{"n_head": 4, "n_kv_head": 4, "head_dim": 64, "d_mlp": 1024, "norm_place": "pre", "positions": "learned", "init_std_down": 0.0, "beta2": 0.98, "steps": 4935}
Each number is 128 + 32 x the weight over its row's rms, rounded and kept within 0 to 255. Layers, rows and columns count from 0. Numbers have three digits each. The size before them is the row's rms in percent of the matrix's.

# layer 4 MLP down, 256x1024, rms 0.172, rows 0-82, columns 480-511
128:156101095167107092105185146116149124132162131136083114080111094140139152166082053164111136133160
100:109125198103152134138136141099114096195185119153155146152144121132101114107140092103101106115109
104:153056113037119107104120171141099090133143081103129149129124115125130142161137129156146138105121
102:170131120114138138096129086085080077101162136136092131124164121222134133106157127118131142137148
095:119146116177102130121197022095174074128100104158169138115119159142142121146076110110143103104136
095:120144122082120141172120132173099115107105156181071110110179168119109156110177114089094146141091
099:120110112160104126107140140076119101076143147129103108178151108092161124158167175103155042127096
103:109134114078088150149094144141099151114200129070114136141120072121116132170111117099122121112131
102:171147132203141184142155134101091126145159182091201146165090100099141174126133191096115097122099
105:166066121136122151139104098094143115085160124107103086136098125092127108125123089087181153105110
096:089147092092077076094113115160153092119111141138064133171144091138138174173147120063083144181123
099:166112112145132124092161173178155158130121145085148102162147121121152163125104104110136120120079
102:186140156150159105177116197166156072110121215128124158188140120102128071127234089118102094179092
100:122153138225163096159112140093165123137113128142110216079174148131162050121148050152129175132144
100:148162100078183122160130125164108117066148198095130136078109096135117137156138140074130110123101
100:137114164112077090083131153100116121106124173096100096110096127156144125169140146149145120164122
099:162112182129145080137110119107107086202118141117120175133120152139159166150119134162118115129143
098:164116155161125094136158183155159134116137125155127115093152109142165106112204186144083130133052
100:136089088117173112096079165107096135150123148093126126146093163077159072152155086192110137084111
098:146177181176103097143129113145129134109083146100115133094143038105137102152126111126151119156137
094:095148161163086095089098156130104203112189153173161095129147098070150091184128099124111172094157
102:146157097122086138141121143096168141125097131162104110158150083110135160116141072129106113129171
098:121085139206169121141137134105213108136073111143091198124159138055143073137129101120153108119074
099:097126112150155147090115123115107137149107134146121139166145163103047126166072121171091096143162
104:160159105105139136125134126135069149127172139122179120142126100168152178106168170131091103103121
098:103111165160131147054164152107122166184107071088160105030168135197197114138150154186142119137145
096:133190095079147102139126135143106078139146101114098105160135137091166148170127132144097163116117
108:173094158151172079129105111138157028171153119160191100173163174096130105085178156162097056138111
098:159140164102133101096089102173084086165110096116122156169074087103063128135087119112143144085146
097:152132185112132124124131119151147131119159138150076182123121198116130123119109117183116139179160
104:168101191101138093078154098130110190114133123110132133076140136172166140158148162105151140051130
097:169099093130179100170078101118174208142138115088131087181105083120154187085134166118110092115112
095:122152114139083172185101130114122122145117136154102092150187112117124154158120174098135124189126
100:093104102113123142160101113103197114091202162090112140098125161134059138162150082096118110142104
102:115134123128158147117074142133132083115168197123089160127117127101132120103087126095127149114106
105:123179146076169149088147102126127101170088131122116150147127110147124131149124130049149098126121
103:141149095134097124141083137087170069123129110079173095113085139115143153118111130168143125160169
094:083126163094123147110169111157172164161120116154143129147122178086168113115175131131078126137142
100:143167066096157175149164168107100069211151080118106176138147108166205127173126125187108073063164
097:137144089119087152143112081117113112162120103228124086119099122108158127142149085099142170100130
101:097091091113140137146146188169106113119089136128130125141148155178074107107084182138161161114108
100:130105167146099083089124111160106117124130078119118150145079143140144156119130187090151134066120
096:114160131120143124121092136114095165081119153101186103121122175070111091095156059098139178159073
111:094127156127107133114183077120142158099169146145127137141158131137150142132095109122092206119119
102:109151116145142129135164177021173160175080139126158104154105149140144190107117174148179150142171
102:127124129154104123175112134168109038153121112135113089104107164146127094108185116101121069111188
104:173130115153118157152120156140124127198113160092110063161147122154124109118098191099146088091112
101:160122117162147096132074100135154149141099131131136141133152138119150115111114144147124167099120
102:183109202108083141130178098175108110131109155140111095127130068107171100126096163116136126077120
102:119197121183127045122097165099175169104134197128164133117131160145057105171126151171094101126135
099:147095141098133164065106123140115102117170103167199132154096102135142114109115104152072194093136
097:097056129089115126098137075100070185168120143100161174150134160127048104077107114121211152132210
101:158098046109086126136122161097092131135114056204182091124100188123024120143134093105102181114108
102:142171122101113122148144149146078118104076119125144097096128180112082094112124169122149105180141
090:091101146147097118173138148124191120101066062130111084059108144117115150098111109118212108095093
106:117120101142152109117168141119097144137120185077167042078101123160110171127138109136153085185144
106:164193034138106131115133187122109161141129164151123120156086180163112105098118168113096144111174
107:120154116194130105112137068146099178095131047152168095077130204148112125126175132152155125179082
099:146133159160105089173125143143180067096030091159100078128137117141142103123143131154113105165093
101:106110146078117129144121142151119085131121076068166085097091121103135143140116091212162130178107
102:109151167251123145117138177109139122136136160104144101119100100122161133124174079124143128090118
099:130088139123124110163129148148102136119116135140085140132146070095096076126124073047175145105135
095:113062073094128099096119096125154115125119132119137075138072112135143097143104155114165105091135
098:074053174110131150092150158094160113106085128163188066108160125071140172173113140151143122117132
097:091201121156161151177099133098129134100144098134191138122172095104113146144159188097159129116127
096:154156167134143159121127145134161103109082135128146142139120111081094102128148100167166100154128
095:125056113159120175171105164156113115087150153160122126098148105143106046128179130115100153120104
103:128152100165124119095192127113097119099163081160130122141121092097128165128087045128112119104178
099:074120097123194127135129161145111137136103099144124080075101136107097068119135110123144125141063
095:143129138115094145133148093148152125139140159124135092046100152162137120086109140113103112157044
102:134182184208075092116161119148182111131095106164137093207172088127211147127130141134161154028087
098:119128161086106095105149084144152134117133128097152095170122125171099109125155111205083165120173
101:099098141034130133100143089148120121144117139108134149105054164133150047118118134132147122097114
102:108188135124160085159126137096101119156142160152122158107115090154116153101104121185128138100056
099:186119113119133158133117123177155092152105116102190106104151093135122112121136151169107099105137
102:144099132147146153130183193160142115087095117131150097143158072135164148139125102117140119120160
099:080181155151084098164157128093158109124192053130114180177110151130118055120122163188091116176164
104:100143118144159039078098140145125165139101178131129120118097105046112102092082165150142189112111
097:094079107137128164163147130187086128110113153103145140110156150144124118129071167111146141128103
100:068093073170122121112198124138110094134141140136171113210070097167136127138159157153129137122129
099:167057115156135105059092097122130116201143173117173154097101127144119188082093113146135186103068
100:148131106146159152148162095144099120115106122161106171146073155190116129115184141123123066075116
104:112095203134083141128155138156181147172139197153191140197102142151104123105105088122128074146121